python train.py --n_layer=20 --d_model=192 --n_head=4 --n_kv_head=4 --head_dim=64 --d_mlp=1536 --vocab_size=3172 --activation="gelu" --norm="layernorm" --norm_place="pre" --norm_eps=1e-05 --positions="rope" --rope_base=6480.0 --rope_fraction=0.25 --qk_norm=true --attn_scale=0.125 --bias="all" --tie_embeddings=false --parallel_block=true --init="trunc" --init_std_qkv=0.0201 --init_std_o=0.00275 --init_std_up=0.0201 --init_std_down=0.00112 --optimizer="soap_variant" --lr=0.00452 --beta1=0.95 --beta2=0.95 --weight_decay=0.06 --lr_head=0.0461 --grad_clip=0.5 --warmup_steps=54 --schedule="wsd" --decay_fraction=0.71 --decay_shape="cos" --final_lr_fraction=0.02 --batch_tokens=262144 --seq_len=256 --doc_mask=true --train_tokens=1231000000 --steps=4696 --dataset="wikipedia_en"
Each number is 128 + 32 x the weight over its row's rms, rounded and kept within 0 to 255. Layers, rows and columns count from 0. Numbers have three digits each. The size before them is the row's rms in percent of the matrix's.

# layer 12 MLP up, 1536x192, rms 0.175, rows 852-901, columns 128-191
098:146108097078128095109142103103138092139090133110128130107133099152103109164099138101148164186129114130136148123188086107161127152064144090126157151138223120150159115123145121181151129141096142
098:123171127135134140139132181175051113141147128127147172139185146104135114090092116087104065162141153157126135159141136102104163136168147132181026158064141120107122121152094176181112101158141098
103:076058118155099153126073169149115150143091160114196131218098133154114120114159064146139129095139138153158111174127109081163096132044057134172140120147150140113126100122150129132108126068137118
109:173144130168173111138143205135148119133142073134147153116102143151116130125137170124115226065087146143168172153155115104112114107133113097154119094135102145149021131118139159060136133125204130
099:092129158118078146181099110131100126174150052074108086192105129166186128099148145131071152154114095127137140135134104098152135117119156150093170160180072103133096139126138122086141094146163085
097:163122134184121135153129155156145107133101157135131113088147110154107107102094095095119088053124172216107098127150147130116084078116180162128118145094097183138131144131155179114109138133146104
106:111147104072160134165157143119141174137127145124116166117147129163152111122151189095083153167086114108158183178119126142191134162138146153151131155157122130150151105127167170099149187129144078
102:149160105073110111094170065169083162169135115141140172101112114130083138082119113106172194148145115150119145123108121126110142130163113091098122161119173148099160172112140094105137129155148106
102:066198073174161154085199161134112129103139102097124112136110078115165060152133130108165102159129134080147107158158115140174144090066043148119124092110070121099145168136132089152095159185090147
096:104094165122081136109158123155167099111106117142110060131181147115093076122090061136134087154123143135107134176145130146108076160096153063211146176102074109107120070104092111137117135137158124
104:087194117141091140152073200160115108094116088116101080138142150147083130119076123091129127156118068131089137111118152100176145101135141129125120207130113084121122056137151143193095142173167077
103:083143120128136094177178190146106145157184100131135086105113106103163102150117185099103121150150153069127180145154144071107176158147153175140109152113119140103164101162122116190122095115158133
101:132109175143172086103126161154140155217156149151120124129133152174094107167123090108086120159144109159109067140117180149089087161090097140111197088159183075119070151171128131199179110140132127
100:117163145113139143083088126129122146082114089112136151100097138115072118142152122078123082114131058136097110130139144082105139101083156135131193140078156144135107145164139107095096165088155167
097:107112160094140104153108071103136133187106148157170125168117167090067135153175105120133087155146143116156103151132085051143139124124117154151141128103150109068136103120142086111106162085162084
101:150092105107098122161095126109133131130155134122152095127111109181105058118143158173161140175153087161174098072176148183129111095167141186096097141081129157092176097161084101121150122140152128
103:155149084166145101165152152107155094119084095155141097206169123128137122077155107095113063104079146144067114099129123116152103135204139098121138129108147153133108155150136129080168129127162123
096:134147088134131138119138112186163158169139158074150171134127101081126089100150142181115095108059095123120105108130127180092125142167060147098118176167181158095133160080057155114161097113117079
105:063164167131149131165103132099060076109130117135100180061132144118105074145197130116141102086161182123123174150149181095145118080138092100157121146108111137132142131171194123100128135114110165
105:118150172127135141205175146084123098120167143174180076124129054142179178093150204167126116110106165079152145136110114097113150074139135134075065119123107140160117145152126115158061093104153181
111:143121120185134121102109118158120104128129176160091158156124133132094103102126091133151154122138153072127147218109092178187046085105133193122108073173118165057107146142130082116119155116148110
097:131114200140161049111129146157061143151098174138100107131110148137093137071103090104126141179032057148105155132129133103166083093131134198165176190115113130103109177121140158142158132161100070
096:140141129126088109160153166109082114104143027061132066167122159101052114147148080095104186168108107172151118172128175145083171129143150110154141129085113101073145188173106146115125119112135071
097:146114096112200134080135220103065132121098132096122085147110161139077161159089080080111135142087147179134102170136126101049092127164168108129121124146135106152135225133108143145159192137094125
106:137124103148134137120148125130141110168160082056140161100175128145094111174129142088149072132123108143158167190161152114121122143123124064075115193075143096123191124087147084114160114101140163
098:131076079094151141109144170163126152108160118133148170130100106211148225142139111108133144100071104180068139136093130121161200125201112156066203140104117131140137138121105110116112129140153145
104:068129121166113120131148141156078108161171119134139137072126174133106081089079145117131116144096139155144132175101144095168129160132144105083072046088084175076126138142178121107171128136121101
099:115155141124123044170109119109210186071115073129111111132136087129098092128120106129120097117142164146150130111148182089099122154161134123062180113118151151100157115146073098136117103145178129
094:100083147146155134097166147176157100136109114130070157144101059135154155119066164194086101185165137203134120142169122118098065149110152109115122206136173102153124099077104133205123142050102135
108:154167114141139100146142161166153136135158121107145176113163112134136186103118160109153117123135115166077140141180093164168203098129113093130145077161109100183133138111121125126134119146109141
106:064154122110140106100145107169121051135117138133192105117157119114128204074141091158130132104111046163146099152167133178118129117063161137089153058126140141143116134104107099152139120143121156
104:115178137112102143186154106136109131120104116152168116143122150121104115174142093120144164176245119117105192187159097173109103111140104120143163181086111124125164134167193156086163130141139117
094:135169136110119162140107147193094144211147110110155153201131169081130148122081072096133109101091122151140204121080141135122166230160108106084128172106143108211090103159121132146131122112145142
103:093127099123174097113118145137047152159129082145089156107163170096172110125081056084114151143170095134104101123150070085061065066136098110097100135131160134080146177161147119128141113120211137
105:141148119103136103174116113089051133154132101114142113127157119138132105110190098138144139131191118135136148092141110101117132106150158115143122105170103190137134101121163161030107149095148192
097:130177074072097123150128109132160164135176112210085132141170058159162133160157098146110085091164106110094140139127116136110156184130141191088161144163134138138171153142155126127113151112152176
106:212134129108158099109112124162122081110066106140140113133080134175095175160127146089135126144095144147120128115155117079121107087113147134102156135155120124094172086112133127134154187111145102
095:169165173137113181074105125160177137114152138168131171141134082122130101108059117077132195119078135170109119125160147220135077133126160147066074122146162164171185149156136149116072107154142195
098:132077118109098142188104091133132070086110131165076122121091088089118126045124217074104112174059134167117083144114096130163082153147151121113101153159085124140103071132085076074135088137107027
096:114098118145131115138202113112145108166189124113165155106112138106168115119157151149105111145123129145145050170197136119124146149133123113165119092144132097118115064116160135121099100127140072
098:086203118112081113127082147100097118151082164086127072137102115155115185128122139091135119133147124117140093137120110139109128149093175135099068158169097110162155103154051117127118097106103146
096:132119105118120112171143155074183106102143125130173097101157136131170153132135149161086090091176092173144136181178074135126133144142180153060140144115122146124143126098156148085109241094155081
102:089140164143165156163178141181054194081200139070134162096202164160124129164146139146102132172102069156108113135163105108076131141109101107174135151128077161112124142141113112188149075087214144
099:171162138144174150111124132094110169128137102072152114112125064115127166123159129167111125141105152150115123132135119171094148137126150103096128187193065118163121135103073108160114089128194174
103:103077140135179211071150093101128149032128090113117165157157117104091188152132105146144131132166107107158181155130147087117162156112117098094100080141118135190134148139147125114093084101130170
101:129165145159142081128186095197121084101099160050079149105146052081089129069141101102125115102140132128088103140131101100099119093145128088168182155089139139130088153162159088105137107137107098
099:179151158164124073127159102169127085153092108188125153070109148140167096124089128106195128086152139139123149131130141158107131167137131171078134158113111115140089178095121182125138152107202124
094:088160125059137121112112181230159141111130143117143124128109100114134155122172108149072112171087105138117085166112135112098119120147103126124082117136092104196076156101089110140139163140114126
102:154170088111126157171131132211173116130164102161099121125122155122127118135142100134116172131160154132080137207140127153152086103124156109108152114099152104112092078104142155048117119120160147
100:096086178133116109106207178095130113131123102220124072153153160135106143153112179137089125080142121186130138107195161141138165183100075124159145106133135071130158135134087110101116119152125086
# layer 12 MLP down (transposed), 1536x192, rms 0.173, rows 852-901, columns 128-191
092:086091213153135155073102159145126149119165180158112149092136144149121153110168129103112137105072161140096123170095147107151128046171114187130136137159070121097099140131119171128103147098155144
101:140115135131101139128162151162109149101151104153156111150072197096149140155119120186074114127153151136145166118130088130140089123187179101116091148081123101152095133181091100185083119097129147
104:047100138121115123113157098149176106118164128147126128171140167149142166167128143039198143190118147111088123090160166172101171182124108102116155187118117139143103129128131167095112085116130165
115:114180149169081171120192127141121123170153141136090143141064114136128136105095102108158198066100101113116160146106100184114191104161130117139093146128116106119110184161146124127101169153131154
103:138129122131179107031119160129133155079139200154157143103145112123109146104143053093143159121139106138096119057125149159185093156131141132109090090102120135125154199160118154141135135137125154
095:137132111121145130131139119108112143073170122126106154218101065107104098121137170123107134192122137118115141095079137162125191153115115126138135099170119141185094166095120137125109091107086131
104:118086127173148100185146168067091104090157187119181126069183145115126136113120108174170143059128150111120079107114132099074129140141168147133146117179146131141049125051157095114096126069124113
102:084106132149111124077131215157121160080096128184090075112143105156089180177150144132113123116161117096124086164100077182137135156093102156078155155104122149131138088119188154150083052105141183
100:097143046054137148143095147122163165132119138144179144113089151091167097149083121140146095157159149155096135139119121181124099110113118135103099146145068137123163121117105065117120085181170146
083:151178136149143150148085127154095130139183164099154168125106088131118127140179153101111140091104122148134181129154134126146175133102181197063127113141173156164101161199178174120144161117101146
105:097119112130171105131105130139137172159118078145204086060125153126045094149083152153123167133140108170092132125121138123065139115113071087186167185091080148103107113139084093122174165107153119
103:112127142110088165156066110149107125112130170126148155159085118140051136136110139076174228059076160094124074160165140142156104128133094122160170181120154131146129108062081110098119196154124120
094:167128112169066070125110115171100080084096135163126125092152129149090167170146201140155072118124148138134171116128121119117130131158115143106100123178145195091114158042094134133144121102126087
095:088120158164105118181099094157144126140108123090159169151102128090115084079087160156163159113036125174143140180097132102111107145142140128117131098130123126064081107146094216155133119112131114
101:186166093146149137149143115140135126173108137125174129133102091055104108127188130112144115082137144123100204144100099114145162100130089163121113097147141069144086062129095170135139164146075110
101:160128140158125071140193096129151125142112113142095136122143180148171152143155108184153140150138190098045145132119097068177142109119157081161094141105138116151178161131113116104146123149108144
103:117112142151171134127104097155180167117170114069178111175058141100171151201162145070150130122173155127118095107085121118098068141126107140073136152119134030181109072106087132126118073113082178
104:099141149102130124108137108078139122122154125153125101113122101129126064125086077148135143176214143131160077099107146089132163143110220097122187121083100077103126134151160158111070140147140139
109:127088158140060193101086129143108123093096137136101144154160101088120101189085128107165128101109108141206142140071196133112123082174079180110165120167105101165116117176135107127067160148072063
094:151151097140117113140106127137108158172082114157119162141171132115128104129116097149063188156157086073135136082150142130069038157119130084111121118124112127172114164179147122144178187163164125
104:140104143141151167128157124123160108147107144165109122103141139156109094109124082116147153089073138121114126128093110112164110125140087164150163107128170193030178117153104070080178159099112112
099:133099107115106177156071121092131149090092099139166113119131127118108162189142136100055092125214142105088145171154089172122092184144104070131120136129126105138146171080094133115155119181165139
094:063127086133138092137136093106106138109123134149140194130146172122128192122115094185208107133148140122135142169084127140177116148096132125121113118131131134097133117129089104170133179140069130
093:087168154165104117153110130108135054094101103104072129105132173171154087141086179143127132119134108142151043134145161143196130160117066129106147148070104086079171102109117160121120126077140092
110:152154136128132125146156157092130117129171172134096106134121114136169058139114088092096063130108102148147151164102184138121164086140076146150069131095084060182180140127155205158136099119185157
092:151084161096152156099139079116165128153131147047117128138116077106143098185104139130155127120119123114207120103164164054122072097097149098113098116150138117132139122123122089105137133171094139
110:163121105170156124171187080094160087186090125077108157115106181106116185112096139148121181102183085110152108115120154147116151114105163111086132076125157174116139106125172194116103100149118127
094:168135115121132130102075148161080075166102099137132097131089115111118087159211117134224179171132179100161073085128117129114164111102111113160143169153124159106121166104148138176171142146169087
086:149108124105156127141074152148120136137112128118126112108148166171115173147157111126153160079140113067167127135158114130157157144174149144213146139138066210095159103181157130132173142185128151
132:113162092207216079147153070138117182121127101063179122119142091103176175090133110098134165120096140115140129116071151122173171120117108099133142134138146135152121104115095126123164163099165142
106:144121146150121172082101123138092113128134104198067129130156148153169130163105132136174102152068121183104172142137147137139113141145125128086150137120158133170122168160197127110188080083153133
105:114102148147125124205080104119182135176125078088180104169108135162185136106108121162153128135159042112127127170141147093114142147110111133156129131181155122144129202137116107133137063070128102
098:153089098172136173152117084182129072122147137156177126139158157107139157163087126131162123129163079151160121088075104124161034104187162162131142122095118106169143148161165129096149140103109089
101:163111128142102138076115136133113124072148135069126073112123128136158151121182152102158107098108132094059134155184165153107174120125197120073140111142131159085094075165076136147172109130139153
104:122162151124167084145136131076122072191100088135120108047146123125084155121153116178080150145155143126127135169136137130140149149105125116093106125173138215077133092103107124138194121097118173
099:094105112122168054184067199146119120151116144168101155201096206152100143155107115144147106117150133125132104147083146204102140150129120128133084164116122097182141093122088127142210114143100122
105:181120128148083104195147166094131113084127103103099134123201076172095162120118146134153148158100080132156130131101173125105163136111184117097169090066150123147130096147147103081123202095149157
098:137140112182084105086083099156093092129138121148122180095125158103123132130140136161195150184136150103097087122128089158121167124128070097067140105111166128120170142094127037112039152164134152
102:102053130175125175171145111155142084056083181069187145132110161060088137120134144137120157095116127086119113093115145126095161118135084088160136191149094145140157107164137163190124133161081103
095:163145092137123068097037106099151127115131153147074133119151187128002140131079168180130133092151124099051190105103102143156098145160138167106157163102155158176149159122124111120049130118136127
093:114112129126154109112098159179167164103124135109103167101102110104157083110087152162102109128135069083112113099154114089137131089128125152186138114109110166131156090074171077079142138116141123
096:131061113164140129110159105143107087121208178137073080100093228128079110200127123135135118152105113126138127113138097006177125191131125064071104125148173076174132144131123168143138136102135122
099:087074146137078126097154132102195099108088099177169077112117106102160161148141125146143112112129158078175135146062096135098113140162088080099137138123144133148157133127131120187150088192161138
094:140132063079061118162121089133126108099140127135134134179193219086145139175159165169171140115073158094143103117115141146099109139126127192133152100111192150118171118151099147088143128113079111
102:112148130181106062122176117179155149110155128165127099161117134140122163137124140091106188145103144119127160129108135117146116168120088103111127104112155102091168122101073115158110128131161116
104:136103145108108139091116159088154145179130155127129174171148179109113089126168101082110112185140184082074155110139066160133097148145090174147112113158076123072136141137106175144119072108109123
116:162132111117149163119127183217138142157133104167108142089147169143090139118118098144171184082131197093157131144127136185140159154155157122088129193052106111086086134132058167168110139099149148
096:132107184124128063149087117096092120083125133116137108140138127144155071088079140021103145071144160101157164141098107185092116126124146113088131158106158127105135129121159108130110157112172068
104:090117099144151150163089150158134109116131076162189144124090140135073154157161117154108104073133102127062143099105089115103132130128154156114105139135121177095101108181100079101085079118093118
108:079141144136125088129066125091168101177107110125179170093044121175076112159178105153110174146129117160125192093111104151129099078102133106110124095095128106162105094130108080137171093059143151